Each number is 128 + 24 x the weight over its row's rms, rounded and kept within 0 to 255. Layers, rows and columns count from 0. The size above them is the row's rms in percent of the matrix's.

# layer 8 attention value, 128x128, rms 0.0799, rows 84-127, columns 64-127
size [ 96 105  92  99  94  99  88  95 105 106 101  94  98  88 105  96  96  83  98  95  91  92 100 101 100  90  99 100 109  92  94 100  93  95  98  87  98  99  95  92  94  98 101 107]
[[ 97 117 149 175 121 137  84 123  82  94 114 124 163 108 132 111 158 108 107 139 147 122 145 140 137 111 123 150 128 110 116 112 146 132 111 137 133 110 112  80 156 131 149 107  87 129 121 145 116 152 150 134 102 148 164 156 118 152 124 150 141 112 125 149]
 [ 95 120 136 116 137 118 127 110 108 153 125 125 187 142 120 134 145 129 126  86 149 150  68 140 106 147 122 155 125 115 122 108 148 133 115 126 126 120 139 147 110 131 133 167 147 131 123 145 164 159 160 134 144  85 172 122 141 105 160 139 141 154 130 132]
 [114 151 114 133 142 152 127 129 147 140 135 172 125 112 118 151 131 134 157  98 127  89 120 129 126 122 135  68 121 140 122 149 116 173  97 157 141 114 102 146 107  97 121 150 147 179 124 117 111  84 136 127 125 124 113  77 152  70 161 147 156 129 140 132]
 [127 109 147  58 139 152  94 109 156 136 103 114 138 142 114  91 111 130 132 122 108 104 165 106  79 123 122 113 137 155 184 146 144  91 152  95 134 128 144 154 140 148 106 115 160 112 122 117 149 121 160 103 122 171 129 129 103 166 155 100 139 117 151 124]
 [ 84 119  85 134 147  67 126 170 122 144 137 129 174 116 120 135 114 107 111 128 114 113 121 131 124 120 147 138 179 148 147 150 158  96 106 142 130 152 143 150 130 132 122 143 110 122 115 130 131 182 165 125  98 158 124 159 143 113  99 132  94 146 112 146]
 [139 149 138 110 117 119 134 217 111 137 102 119 130 205 127 173 120 147 116 128 165 103 147 123 156 111 145  93 123 121 116 104 140 131 100  80 162 140 115 144 126 123 160  89 104 137 108 134  82 112 127 155 100 119 138 103 116 152 126 145 123 151 120 145]
 [162 100  77 109 118 114 123 108 140 141  62 109 121  99 123 128 160 123 147 140 175 184 136  96 177 105 138 125 147 164 126 133 148 113 164 118 132 128 174 181 107 107 154 116 127 106 139 147 159 143 123 142 152  82 127 123 141 137 119 132 116 147 148  80]
 [124 119 111 144 116  83 117 146 109 104 152 124 126 128 112 137 165 117  97 134 142 160 130 144  98 151 114 126 147 167 117 178 106 123 158 138 138 141  85 116 131 118 127 146 129 131 110 134 109 139 144 130  91 150 140 121  97 141 150 149 134 129 129 107]
 [111 142  98 144 162 160 124 125 183  94 106 157 111 162 148 124 129 142 141 161 170 100  92 127 142  85 146 125 140 101 126 151 206 127 129 146 111 148 101 130  99 145 139 138  65  86 121 172 109 178 110 143 117 140 116 119 121 142  99 131 135  78 131 138]
 [ 86  91  93 129 132 127 112  94 111 126 115 126 146  96 126 118 149 128 118 114 165 201 108 112  97 136 139 139 116 108 150 137 140 145 120 111 146 133  93 161 103 136 126 156 148 114 143 142 171 131  93 122 141 135 143 120 140 105 151 125  95 158 130 155]
 [126  92 104 131 117  87  88 135 107 134 111 116 114  84  95 134 118 136 102 157 123 154 143 136 195 161  98 179 122 159  95 160  99 131 133  95 144 130 133 134 167 109 172 125 145 131 117 112 107 124 114 126 125 117  95 148 103 172 126 169 151 151 141 134]
 [121 114  90 147 144 155 132 179 142 103 111 167  65 114 126 111 129 120 130 155 120 117 159 136  87 134 134  96 122 121 121 137 161 104 113 115 123 119 151 143 117 129 113 104  94 113 143 140  99 158 172 114  98 111 119 135  56 145 145 113 165 107  95 125]
 [144  98 123 123 189 122 124 121 144 125 114 136 134 153 126 110 104 160 106 138 125 121 120 130 112 149 132  96 138 142 159 129 110 168 117 145 132 121 115 185 129 139  91 138 121 150 110 102 114 180 121 120 141 133 120  92 161 129  50  97 118 119 140 125]
 [126 157 112 122 112 140 128 138 124 144 156 111 143  98 136 129 112 108 110 136 135 108 100 144 134 156 123 129 123 111 136 136 123 149  88 113 112 133 127  92 121 145 120 104 136 139 153 138 171 137 121 112 154 158 116 114 127  87 123 173 144 142 118 144]
 [116 148 147 100 131 128 118 135 170 153 133 102 128  91 135 117 134  99 134 118 126 161 133 106 128 149 157  93 123 173 123 149  98 179 146 165 122 115 110  59 167 113 102 128 150 115 135 109 149  75 123 115  99 120 123 137 138 136 146 128 155 123 119 102]
 [106 105 117 136 138 138 124 128 159 175 127 129 169  93 139 142 144 118 138  82 103 132 120 130 123 149 146 151 172 141 161  65 130 171  88 150 111 156 128 121 185 140 107 123  85 145 127 111 143 104 114 132 158 121 158 151 116  84 158 100 141 109 120  98]
 [139 130 113 127 164  82 172 127 119 131 117 124 121 121 128 133 131 178 108 123  77 121 184 111 140 130 136 103 139 138 101 183 173 149 144 122 113 127 132 101  89 135 168 104 144  88 108 127 137 172 130 124 148 152 145 154 127 129 131 115 102 123  79 127]
 [146 154 103 157 109 135 140 164 151 101 129 150  97 101 137 102 148  72 130 171 148 129 180 101 126 122 114 127 114 182 131 130 106 113 161 136 118 132 107 143 142 115 137  80  77 109 150 109 104  74 155 119 144 163 118 114  82 149  80 105 113 126 119 129]
 [118  95 118 105 130 127 108  94 158 131 128  51 167 123 145 119 130 141 123 134 101 147 122 189 117  70  90 123 145 115 145 151 130 114 138 159 136 108 150  78 109 132 163 139 112 122  91 147 144 147 103 121 127 142 152 144 113 128 152  93 106 137 154 125]
 [110 117 105 155 155 155 171 117 113  86 144 135  91 139 125 119 111 145 164 153 120 129  81 127 144 124 143 118 118 143 142 150  92  89 112 116 114 144 115 158 119  99 134  96 115 121 125 130 180 146 111 124 116 111  82 144 118 124 109 162 164 128 147 121]
 [133 135 123 107 109  81 151 118 140 117 140  86 205 144 137 155 138 125  89  96 171 135 116 144 151 126 122 135 168 165 153 174 109 113 117 135 152 160 141 124 176 128 172 107 123 134 118 171 140 133  99 149 134 110 156 149 146  98 117 133 123 154 151 120]
 [111 115  78  92 120 121 145 150 120 152 104  85 124 132 137 149 154 145 114  95 106 146 158 103 162  93 151 165 131 107  82 155 140 150  96 160 120 135 122 121 120 108 168 158 110 133 132 151 139 106  97 136 107 157 118 117 175  85 134 118 114 115 100 140]
 [142 158 132 129 137 161 138 122 162 103 141 130 110  56 140 125 131 101 101 118 157 128 147 144 131 104 160 128 144 119 164  71 127 167 113 114 124 123 158  89 132 121 119 176 151 122 134 178  92 125 116 135 109 101  93 130 106 130 130 129 156 119 108 137]
 [141 141 141 132 141  94  94 105 131 171 131  89 131 136 142 131 124 103 114 179 104 102 138 110 146  90 109 163 176 108 109 107 104 108 137 132 127  95 147 131 151 137  96 147 149 117  99 119 102 152  99 137 129 141 133 147 133 156  80 134  96 113 130 103]
 [143 147  81 138  78 101 117 122 154  99 114 155 166 118 131 126 119 138 160 126 139 159 154  95 144 161 131 136 150 160 121 133 151  88 165 112 132  98 166 140 136 109 120 116 174 116 124 140 149  98 160 109 122  94 139 115 129 117 127 181 135 155 159  83]
 [134 111  77 146 142 161 112 120 102 139 107 109 151 120 147 113 120 118 120 108 154 107 174 107 167 134 161  95 152 132  84 137 160 123 118 172 130  96 125 115 117 118 143 132  97  92 107 148 151 160  91 117 129 124  89 101 111 119 126 139 132 136 146 134]
 [120 160 131 106 137 150 108 189  99  82 101 188 161 138 121 110 138 126 113 122 113 118 121 146 128 112 148 178 114 145 133 139 107  69 126 130 142 168 107 131 115 126 107 169  82 164 144 147 143 163 182 124 145 152 114  66 142  97  99 146 141 106 141 168]
 [ 80 134 147 136 148  71 123 148  81 117 101 107 153 162 118 139 159 100 100 106 125 103 129 143 153 124 101 113 187 129  80 142 115  29 147 136 122 123 129  80 127 118 140 105  78 133 113 177 144 154 161 129 117 106 121 172 123  93  62 157 138 101 102 106]
 [ 61  96 136 104 103 127 134 103 130 150 131  76 162 108 111 160 141 123 123 138 129 114 136 148 111 167 148 160 126 190 145  82 110 166 140 170 129 105 116 140 170 138 147 156 154 113 110 109 115  89 159 114 141 119 145 136 138 122 181 106 173 173  95  57]
 [186 124 140 143 176 135 102 131 156  72 103 122  92 186 135  94 112 155 119 137 109 136 134 113  86 128 111  98 113 108 151 100 161  71 143  96 128 144 110 141 136 134 125  96 120 104 127 110 133 130 152 135 125 115 162 106  52 150 129 130  83  98 136 152]
 [168 131 149 126 105  78 128 117 131 119 107 184 113 166 127 121 141 116  98 137 111 103 147 133 116 159 127 163 130 106 153 108 173 118 141 102 110 141 153 134 116 135 107  96 157 112 116 124 138 165 153 123 123 125 133 131 134 123 122 121 119 134 152 153]
 [101 152 165 115 114  74 141 125 149  94 133 110 137 108 118 143 143 136 138 169 156 126 152 115  93 136 123 118 180 138 138 132 135 121 166 152 120 111 104  67 145 143 167 122 130 100 116 133 139 110 154 129 128 115 154 149 130 141 122 120 146 143 101 142]
 [129 116 118 123 133  81 124 156 145  86 160  98 131 142 118 120 124 159 157 158 117 144  82 131  94 115 160 117 130 136 127 181 135 139 125 120 144 162 156 149  90 125 139 175  81 148 118 120 138 191 129 136 115 158 136 130 116 144 117 151 128 127 106 137]
 [111 152 139 133 145 136 118 127 172 102 105 168  58 110 126 108 141 105 131 170 137 111 106 122 150 114 114 127 125 136 108 156 159 145 112 121 112 135 151 169 122 120 123 118  97 116 104 137  98 135 135 104 123 127 135 152  93 141  87 119  96  86 190 146]
 [135 131 139 143 125 137 137 123 127 122 129 123 122 127 108 157 133 126 109 131 132 162  92 199 117 105 115 148 121 147 135  95 115 104 127 141  96 101 121 149 125 132 118 161 119 183 115 120 132 121 126 140 112  83 121 138 130 103 124 133 168 145 130 121]
 [ 90 142 121  87 160 162 159 151 163  88 151  81 101 111 122 120 152  96 124 136 128 127 170 113 110 175 117 125  71  90 143 149 118 123 151 101 129 138 128 135 165 140 100  74 108 141 137  97 129 138 129 123 139 145 129 164 143 151  92 132 144 142 105 161]
 [125 135 128 145 141 116 142 121 119  99 129 117 151 101 135 114 138 141 131 128 140 133 133 141 148 135 122  75 125 167 165 143 152  87  98 156 105 115 145 155 143 131 113 139 107 114 103 167 115 184 136 118 110  98 128 152 121 162  64 168 109 109 132 155]
 [140 152 142 141  97 133 153 154 121 130  94 101 116 141 130 121 133 118 121 129 149 155 139 158 135 113 113 111 120 135 140  93  74 191 147 168 130 140 147  86 167 105 120 105 151 133 137 123 104 117  63 127 149  83 113 129 139 112 136 142 121 113 131 139]
 [100 115 138 122 133 167 162  89  84 127 110 132 119 164 128 121 170 148 119  99 110 121  99 165 137 162 123 133  88 102 126 103 146 144 134 199  98 125 112 111 107 112 171 125 139 128 133 122 144 162 142 107 123 122 135  99 150  77 155 146 116 127 108  98]
 [166  97 160 159 102 129 141 142 135  97 130 138  85 152 124 131 148 146 142 180 128 138 140 125 151 147 108 137 114  81 127 138 115 152 127  72 138 127 131 159  96 118  87  99 181 156 116 148 143 118 169 110 146 117 174 125 144 120 126  90 123 149 153 116]
 [100 130 147 146  98 165 149 153 150 118  95 108 177 122 140  93 148 108 143 128 170  85 107 149 151 124 126 131 102 131 175 150 109 129 151 170 123 142 171 158  90 127 135 120  46 131 119 119 122 135 188 129 140 149 137 149 149  96  91 124 132 120 126 130]
 [163 141 140 109 155 147 157 141 100 111 152 151 137  99 136 142  92 113 115 144  86 103  97 156 131 108 159 155 107 117 145  93 107 170 108 112 131 127 114  93 133 120 145 130 153 113 153 124  92 138 140 126 149 124 142 128 149 162 123 164 154 129 114 145]
 [ 87 108  91 121 140 147 170 125  93 136 129 106 128 163 147 129 116 137 123 160 117 102 128 144 169  83 127 118 160  95  75 150 140 118 152 150 125 119 128 134 129  99 210 122 165 116 125 133 166 162  91 127 138 124 134 118 148  94 101 132 138 156  83  85]
 [130 121  83 102  67 116 110 168 112 149 110  89 106 120 134 113 133 153 146 134 124 142 164 109  75 153 157 150 125 138 121 173 134 163  79 138 134 127 163 118 127 126 149 179 108 101 117 160 128 134 126 135 116 120 110 150 122 160 139  82 108 112 144 150]]
# layer 8 attention output (transposed), 128x128, rms 0.115, rows 84-127, columns 64-127
size [ 97 108  89 106  90 109  87  99 100 104  99  96  98  88 108 100  98  86  95  94  92  91 101  93 101  87  95  95 109  92  93 100  89  92 109  80  98  94  99  89  97 101 101 103]
[[133 111 112 128 163 143 116 155 102 134 154 131 147 146 171 131  77 133 123  99 157 126 150 112 132 157 149 127 114 114 133 123 125 110 142 138 117 180 170  88 148 176 119 135 125 119 144 105  86 138 135 122 132 122  84 145 148 128 108  84 106 145 128 101]
 [133 160 146 141 114 156 140 169  92 129 141 113 116 115  95 162  87 109 155 139  99  99 110 104 131 100 151 138 114 146 141 152 104 107 125 138 106 151  77 114 124  99 131 129 104 143 118  77 121 120 135 146 109 145 151 117 142 107 132  99 131 145 128 112]
 [123  94 113 125 135 130 135 116 108 118  83  95  96 108 115 129 176 121 107 118 102 175 101 194  89 101 117 154 134  79 150 125 158 127 122 107 101 165 144 157  88 161 143 129 122 134 131 141 138 117 159 117 129 171 133 115 115 145  89 117 115 138 149  75]
 [116 112 125 173 129 137 141 116 124 130 162 174 115  84 112 136 158 159 129 117 168 129 177 106 151 143 105  96 170 109  63 110 137 130 101 133 126 122 132 126 128 103 111  93 115 151 152 143 115 122 106 100 127 143 123 155 157 191 139 124 119 145 123 135]
 [105 120 101 138 155 122 138 159 142  87 133 154 126 155  88 154 121 101 128 132 148 102 141 128 135 135 106 128 132 128 160  94 107 143  89  95 153 114  98 122 135 143  86 115 100 127 141 100 126 132 130 129 144  83 142  69 137 146 115  91 170  73  99 147]
 [156 152 183 146 151 115 126 109 137  72 135 135 105 114 165 150 133 155 127 106 117 161  90 138 147 116  80 120 132 100 109 164 137 162 106 146 116 129 169 151 138 173 135 124  91 102 112 100 159 115 119 135  98 125 120 124  88 107 116 140 127 123 136 152]
 [127 138 169 146  88 143 112 124 110 128 118 117 158 151  99 158 130 130 127 124  90  98 119  97 120  96 116 121 153 164  84 132 113 114 105 135 126 132  96  96 135 106 122 139  92 127  82  83 137 127 182 159 166 158 146 104 131  86 114 132  97 110 115 167]
 [ 89 138 139 137 157 128 135 101 148 142 125 136 106 147 114  72 125 131 119 110 121 127 136 145 124 108 132 125 141  76 125 118 174  76 129 120 149 133 169 123 147 174 131 138 134 103 120 150  86  92 143  89 157 116  99 102  81 143  99 109 103 127 110 152]
 [157 110 163 131 122 132 120 118 145 101 114 115 166 136 168 135  92 125 159  83 121 143 137 117 135 163 116 105 151 151 118 144  92 143 137 114 158 133 146 124 117 135  92 102 161 127 146 107 132 133 138 180 158  97 118 126 149 146 105 150 116  78 111 170]
 [138 164 117 110  98 140 133 147 102 152 146 108 149 144 115 131 147  99 143 130  88  71 133 133 106 116 165 147 124 164 119 111  89  86 138 109 128 118 104  59 153 116 125 131  92 135 122  64  99 112 146 103 122 127 137 137 163 139 128 101 123 147 156 131]
 [122 157 126 146 131 110 134 103 126 167 100 131 134 131 163  76 143 176  95 143  95 112 107 119 117  71 111 119 104 142 126 146 143  98 143 134 157 111 189 115 112 175  96 171 119 114 102 144 112 147 159 126 144 151 134 113 144  98 125 121 118 120 106 158]
 [116 122 135 133 134  87  95  88 132 141 157 151 129 129 155 102 116 167  83 117 132 120 139 152 115 100  95 120 161 100  86 153 120 154 123 116 153 149 173 148 162 165 140 141 169 130 163 119 139 169 101 102 153 109 106 139 117 143  95 123 129 108 117 157]
 [106 118 131 130  92 120 133 126 173 102 128 151 148  78 105 156 151 100  80 131 118 140 181 148 102  91 107 119 139 122 128 145 112 165 111 100 161 115 106 122 125  78 123 101 145 161 144 152 186  89 129 121 181 131 145 112 137 129 172 188 159  96 103 140]
 [113 102  60 116 124 115 132 130 126 111 133 141 114 153 174 116  84 126 102 136 109 136 123 130 141 135 111 112 137 157 168  60 105 107 112 165 153 122 120 144 109 133 131 118 110 126 155 118 121 170 125 119 115 110 134 139 144 183 105  95 125  88 144 111]
 [136 130 121 126 125 127 131 130 106 118 130 135 135 158  54  98 137 108 153 127 128 116 123 153 145 118 185 155 112 112 147 106 156 111 163 112 109 124 105 171  83 121 141 122 135 166 122 179 107 158 110 131 146  91 128 121 139  94 130 103 114 159 103 122]
 [ 93 138 163 137 118 126 129 128 133  90  66  85  89 146 125 148  92  87 164 126 131 117  86 128 127 132 153 101 149 146 125 177 104 100  99 161  69 120  99 112 100 119 149 124 137 126 120 117 109 168 142 154 119  97 133 118 117 118 125 130  99 140 106 104]
 [142 135 117 137 129 134 118 126 174 102 148 140 157 165  64 116 120 123 161 150 151  99 135 137 158 115 129 134 160 137 125 133 143 136 149 119 158  94 152 130 188 113 112 120 135 137 154 167  78 124 136 140 125 110  86 109 144  92 128 128 132  72 140 128]
 [112 100 128 138 115 106 113 115 137 160 136 155 182 128 141 102 121 111  95 117 124 108 164 114 120 156 117 150  80 118 124 108 142 131 132 144 153 132 118 141 142 168 118 135 152 124  93 122 121 183 115 127 158  87 102 126  99 148 136 155 103 135  97 170]
 [123 147 131 109 151 129  92  98 118 130 160 134  52 114 151 129 136 100 146 104 146 147 134  90 100 137 127 150 173 130 106 162  93 127 170 140 142  97 106  82 129 147 129 102 110 108  84 139 113  67 127 128 147 115  93 145 142 115 127 114 143 119 132  98]
 [122 160 122  93  93 131  92 120 169 171 106 110 142 122 209  87 153 138  83 122 107 132 123 185 123 108 137 119 138 110 110 108 140 143 119 123 162 128 115 146 132 137 128  94 148 125 133 145 127 160 140 155 136 132 147 129 125 149 109 145  83 105 126 124]
 [109 160 171 150  93 128 163 152  99  97 143 156  88 166 102 131 126  92 158 123  91 109 110  89 130 129 145 113 132 130 125 117 117  96 135 131 115  84  59 125 118 128 123 154  86 103 112  88 133  83 119 137  92 103 145 103 153  94 106  98 146 113 119 170]
 [136 126 110 122 150 105 124 113 100 119  95  84 112 134  27  90 116 115 147 120 145 106  89 153 106 120 109 100 117 118 166 140 117 124 112  94  66 132 121 127 122 133  74 107 120 134 135 128  83 148 162 140 153 116 101 121 121  84 115 127 131  85 134 125]
 [116 132 110  84 123  71 136 153 113 125 126 144 105 173 126 102 130 143 143  93  92 132 116 130  92 151 116 107 125 174 129 200 109 106 122 103 128 132 149 144 136 147 114 136 172  91 154 123 163 107 103 112 144 123 130  98  91 123 112 117 128  93 137 118]
 [106 137 123 123 157 124 127 151 120  90 129 142 152 106 117 152 122 139 156 111 177 154 125 119 131 168 107 140 126 145 121 110 119 146 109 122 149 122 120 127 105 115 117 128  68 114 110 161 135 103 127 111 118  93 129 118 149 113 148 161 183 108  94 137]
 [118  98 147 188  77 144 135 118  86 143 159 123 135 171 126 141 176 107 113  78 124 102 123  89 151  81 109 157 115 107 106 101 133 122 113 144 118 156  86 125 151 149 134 159  83 106  90 101 118 115  92 137 139 142 127 108 140 117 125 106 105 124 118 132]
 [148 110 154 178 125  65 131 130 152 101 145 117 122 123 136 111 120 120 147 108 131 139  87 143 106  95  71 138 146 138 136  98 105 141 171 105 135 154 160  87 133 124 130 128 119 114 110 121 100 141 102 132 140 103 103 144 145  89 135 121 146  63  99 107]
 [ 92 116 143 187 117  59 139 131 117 129 105 104 137 135 155 143  97  93  90 103 127 107 129 115 115 135 124 120 115 102 110 122 138 151  98 142 147 150 145 122 135 110 121 130 156 102 126 144 129 108 112  95 116 135 144 124 106 135 128 132 131 104 132 133]
 [ 87 137 152 158 132 118 160 127 131 139 110 153 137 153 135 117  91 113 139 130 134 114 102  98 137 147 142 156 147 114 168 117 126 154 111 128 100 174 137 144 140 144 119 170 126 105 105 122  76 135 121 141  66  98 108  95 133  82 124  91 121 109  90 150]
 [130 136 151 113 145 169 124 134 129 130 115 115  92 119  79 129 142 120 142 147 118 122 112 119 142 100 146 101 126  83 159 129 135  67 105 148  65 150 136 128  96 134 116 140  94 153 152 117 120 143 148 146 105 127 149 125 146 124 114 150 126 145 112 121]
 [157 141 167 151  76 132 123  93 154 149 168 136 160  90 174 194 103 130 127 113 134 125 159 113 133 152 122 138 151 127  73 157 109 197 126 138 143 101 124 121 166 134 147 113 176 118 129 121 151 114 107 119 105 118 107 176 149 151 153 162  78 149 138 174]
 [126  96  79 144 106 136 122 154 125 148 131 138 146 133  98 127  95 126 114 128 133 141  82  92 167 116  71 118 130 170 133 123 100 126  91 152 128 107 110 124 179 135 157 129 128 143 127 108 150 114  82 151 185 117 147 156  92 154 146 125 151  86 166 143]
 [144 155 142 150 140 136 133 154 132 136 154 169 126 170  79 102 125 108 132 110 110 112 100 130 172 144 163 147 105  97 146 140 122 135 155 124 143 112 111 163 146 118 122 181 136 126 133 104 105 114  88 149 104  62 116 116 135 101 142 105 111 119 133 130]
 [123 170 132 132 161 117 112 101 127  94 112 134 133 145 131 135 123 130  50 103 128 120 144 160 141 120 122 114 189 115  94 109 164 152 118  95 197  99 111 145 141 123 100  88 159 127 146 134 143 106 146 156 130 131 136  92 133 148  84 108  91  95 117 189]
 [135 116 100 101 128 124 120 119 104 141 148 126 167 121 151 136 129 139 114 112 114 105 164 123 118 123 123 154 106 132 129 141  90 139 124 148 183 135  98 201 115 165 123  95 153 130 155 126 157 170 164 161 169 110 168 131 155 146 159 145 133 115 110 159]
 [107 158 139  97 119 132  97 137 112 161 106  77 133  96 140 134 109 122 135 143 104 133 107 114 112  97 140 119 132 121 167 189 153 128 113 139 114 160 111 107 130 109 138 113 150 104 102 149 172 134 165 158 160 149 147 122 105  98 141 130 106 148 113  95]
 [180 133  91 145  72 129 108 129 167 141 159 137 133 101 152 113 131 132 117 117  85  65 105 147 151 107 183 136 152 140 122 137 139 151  91 146  83 125 124 141 124 109 129 138 165 128 110 141 123 149 150 158 151 105 111 122 146 133 144 135 113 101  94 162]
 [131 113  90 109 130 118 150 158 142 127 166 157 142 148 125 144 123 109 108 123 121 134 141 125 133 128 143 163 110 127 134 190 101 168 140 135 142 148 108 152 149 115 111 156 155  86 153  82 148 143 125 149 168 129 129 106 166  94 147 141 153 106  91 146]
 [185 121 143  83 144 154 111 139 122 161 156 134 126 129 122 152 102 116 140 136  94 131 135 121 130 129 116 148 154 131 139 137 152 112  97 114 114 125  96 117 118 136 127 107 166 144 125 106 159  99 170 116 145 120 129 145 130  61 143 111 121 122 127 113]
 [126 147 123  82  82 138 101 138 150 189 130  71 128 119  83 116  86 105 123 177 131 139 126 129 109  93 150 148 138 143 173 131 128 122 143 132  73 162 134 125 157 123 157 122 190 142 136 144 126 126 142 131 152 115 110 163 120 109 140 138 118  99 165  98]
 [121 152  86 116 145 180 102 103 111 155 135 127 135 161 122 161 158 149 113 107 103 117 128 104 109 119 141 150 105 123  85 126 147  89 101 159 159 158 140 113 148 137 174 120 101 117 180 147 135 121 157 128 100 176 131 103 162 135 131 126 110 155 140 111]
 [134 114 124 128 137 113 114 149 130 146 118 139 118 132 126 153  90  98  89 131 114 133 165  89  99 157 105 118 151 136 122  77 119 135  88 127 147 158  92 130 145 133 112 115 140 132 105 142 145 110 122 118 187  88 107  96 143 146 129 159 146  92 101 159]
 [140 107  76  83 114 151 110 132 142 101 147 121 127 144 183 129 125 128 139 135 161 130 153 132 168 119 144 106 109 142 132 108 120 115 135 152 108 141 158 121 110 145 104 104 124 131 164 135 151  97 128 119  99 174 142 127  85 150  98 162 131 140 155  93]
 [112 112 122 147 133 149  99 110 153 162 139 106 123 133 135  93 117 128 144 142 110 114 129 120  84 103 114 125 147 134 110 103 116 129 135  89 111 105 108 101 109 150 120  87  70 163 123 131  85 104 115 172 111  86 111 165 127 128 109 127 140  79 137 114]
 [166 126 139 135 238  97 117 106 110 127 141 146 126 112  99 135 148 139 113 116 173 126 134 132 172  97 116 152 116 105 102 136 125 120 180 114 116 133 112 127 134 114 112 121 121 119 140 112 107 152 112  83 136 153 113 165 184 124 132 109 181 124  96 135]]
# layer 8 MLP gate, 320x128, rms 0.118, rows 0-5, columns 64-127
size [100 115  97 104 113 105]
[[136 147 113 100 146 109 101 136 128 135  81 158 114 164  96 131  85 169 149 153 113 144 106 131 155 113 126 150  96 146 129 125  95 141 141 116 142 120 158  97 161 111 154 111 101 136 138 168 107 148 102 132 134  77 105 163  97  75 128 145 138 120 124 109]
 [104 135 113 108 131  82 173 136 128  97 124 152 129 109 172 108 119 154 159 124 116 111 141 157 144 140 100  86 124 128 134 112 103 106 116 118 170 129 145 157  55 123 125 149 121 109  97 167 143 133 104 144 125 112 149 108 112 155 144 172 154 141 101 152]
 [140 140 110 104 139 122 136 146  83 118 103 121  71 126 100 159  99 130 118 134 144 171  93 128 142 131 137 138  95 111 175 112 134 113 155 114 135 110 130 168 123 146 140 157 139 178 117 151 114 126  88 138 144 129 131 153  91 101 138 125 162 131 137 142]
 [189 104 120 138 133 164 131 126 169  96 180 145 122 143 172 136 140 132 109 119 104 155  64 150 137 132  94 111 155 119 150  74 135 139 116 123 138 100 140 119 125 149 106 131 153 120 117 103 167 166  92 142 117 178 138 145 111 106 136 148 135 116 108 110]
 [101 124 155 113 146 105 142 151 107 134 133 125 124 199 161 154 122 121 133 125 123 183 132 125 133 111 149 127 127 127 152 173 122 108 113 108 190 130 126 155 143  72 133 170 121 135 185 116 144 104 124 131 155 113  87  96 157 106 109 119 132 148 123 147]
 [138 139  80 104 131 133 130 144 118 131 150  88 136 148 140 110 108 152 164 155 139 106 110 115 155  94 172 128  93 132 125 136 104 177 150  90 127 101  76 120  82 120 159  54  98 121  92 147  97 168 112 155 152  98 119 120 182 120  97 141 149 129 144 160]]
# layer 8 MLP up, 320x128, rms 0.107, rows 0-5, columns 64-127
size [102 110  98 102  95 112]
[[105 124  98 115 119 138  68 101 102 103 101 162 130 128 122 155 129 106 110 115 115 158 122 137 124 150 112 129 190  99  70 131  99 123 128 110 129 135 155 134 103 156 145 142 125 111 131 134 169 105 123 128 116 113 141 119 111 133 143 119 139 100 114 159]
 [142 164 124 136 141 141 152 153 109 112 153 170 143 130 153 133 128 125 158 140 107 122  86 106 119 133 117 132 124 158 197  85 152 145 114 146 133 108 131 115 136 107 131 125 129 116 142 166 147 148 131 164 109 134 131 176  84 128 147 110 132 152 118 124]
 [140 147 175 120 135  83 135 118 132 108 145 132 137 151 136 121  76 135  79 158 108 179 160 151 116 117 103 127 138 185 148 122 144 128 118 110  82 134 147 109 150  82 162 124 155 145 151 140 186 117 157 159 168 142 138  69 114 176 156 128 130 104 136 143]
 [105 133 157 118 107 146 125  38 113 130 134 132 146 147 149 136  91 133 157 147 115 127 143 177 106 118 137 117 156  70 165 153 103  83  97 132 105 122 154 153  99 133 164  95 125 155 138 136  99 144 152 145 120 102 123 150  84 124 114 127 133 119 113 141]
 [ 93 120 108 129 119 159 138 120 150 130 105 143 152 146 107  84 125  73 104 136 125 117 133 140 159  82 154  92 120  87 128 110  76 172 142 118  93 110 130  99 153 137 120 156 160  98 109 161 140 140 123 113 166 152 164 118  94 153 138 113 157 146 127 112]
 [183 195 106  94 130 123 148 116 117 146 158 112 132 125 100 149 129 155 123 140 143 120 140 143 130 156 136 127  60  99 204 159  73 145 112 123  85 179 143 150 148 112 153 158 116 131 128 103 136 127 109 128 146 102 168 114  95 146 114 156 143 115 146 158]]
# layer 8 MLP down (transposed), 320x128, rms 0.103, rows 0-4, columns 64-127
size [ 99 108 101 104  87]
[[161 141 115  99 101 113 127 121 145  65 138 171 139 137  85 136 121 113 140 107 172 144 134 139 101 111 149 113 117 182 165  74 143 120 114 101 156 129 156 115 172 148 141 127 119 119 138 124  91 143 148 153 143 151 136 161 166 122 124 131 134 155 134 101]
 [ 96 114 158 120 163 156 106 173 117 158 123  79 126  85 104 154 130 118 168 155 123 150 119 135 155  97 121 129 119 139 145 143 116 137 145 134  81 121 106 153 143 119 170 106 146 131 123 154 100 111 140  98  98 124 130 129 124 179 163 117  76 127  97 152]
 [104 132 108 141 143 140  86 136 141  71 181  92 131 127 120 145 158 157 108 149  73 163 107 134 111 108 176 104 124 139 145 128 166 148 129 159 163 135 148 142 134  95 179 132 129 149 122 125  68  66 161 169 113 152 106 134 121 129  92 132 132 170  93 161]
 [150 162 151 125 142 158 108 115 165 113 126 178  90 115 122 109 118 138 144 145 126 154 142 103 105 100 130 106 177  81 133 113 114  85 128 111 105 140 122 155  93  85 159 167 131 114 107 126 140 167  81 106 159 112 108 169 123 148 104 127 109  89 140 107]
 [103 185 140 125 106 111 176 132 135  98 136 119 141 139 214 148 126 132 147 133 123 157 142 107 114 108 129 157 115 125 147 110 121 117 113 145 165 135 149 152 144 113 113 112  97 141 147  96 111 143 142 143 158 115  88  99 150 102 165 137 138 142 108 134]]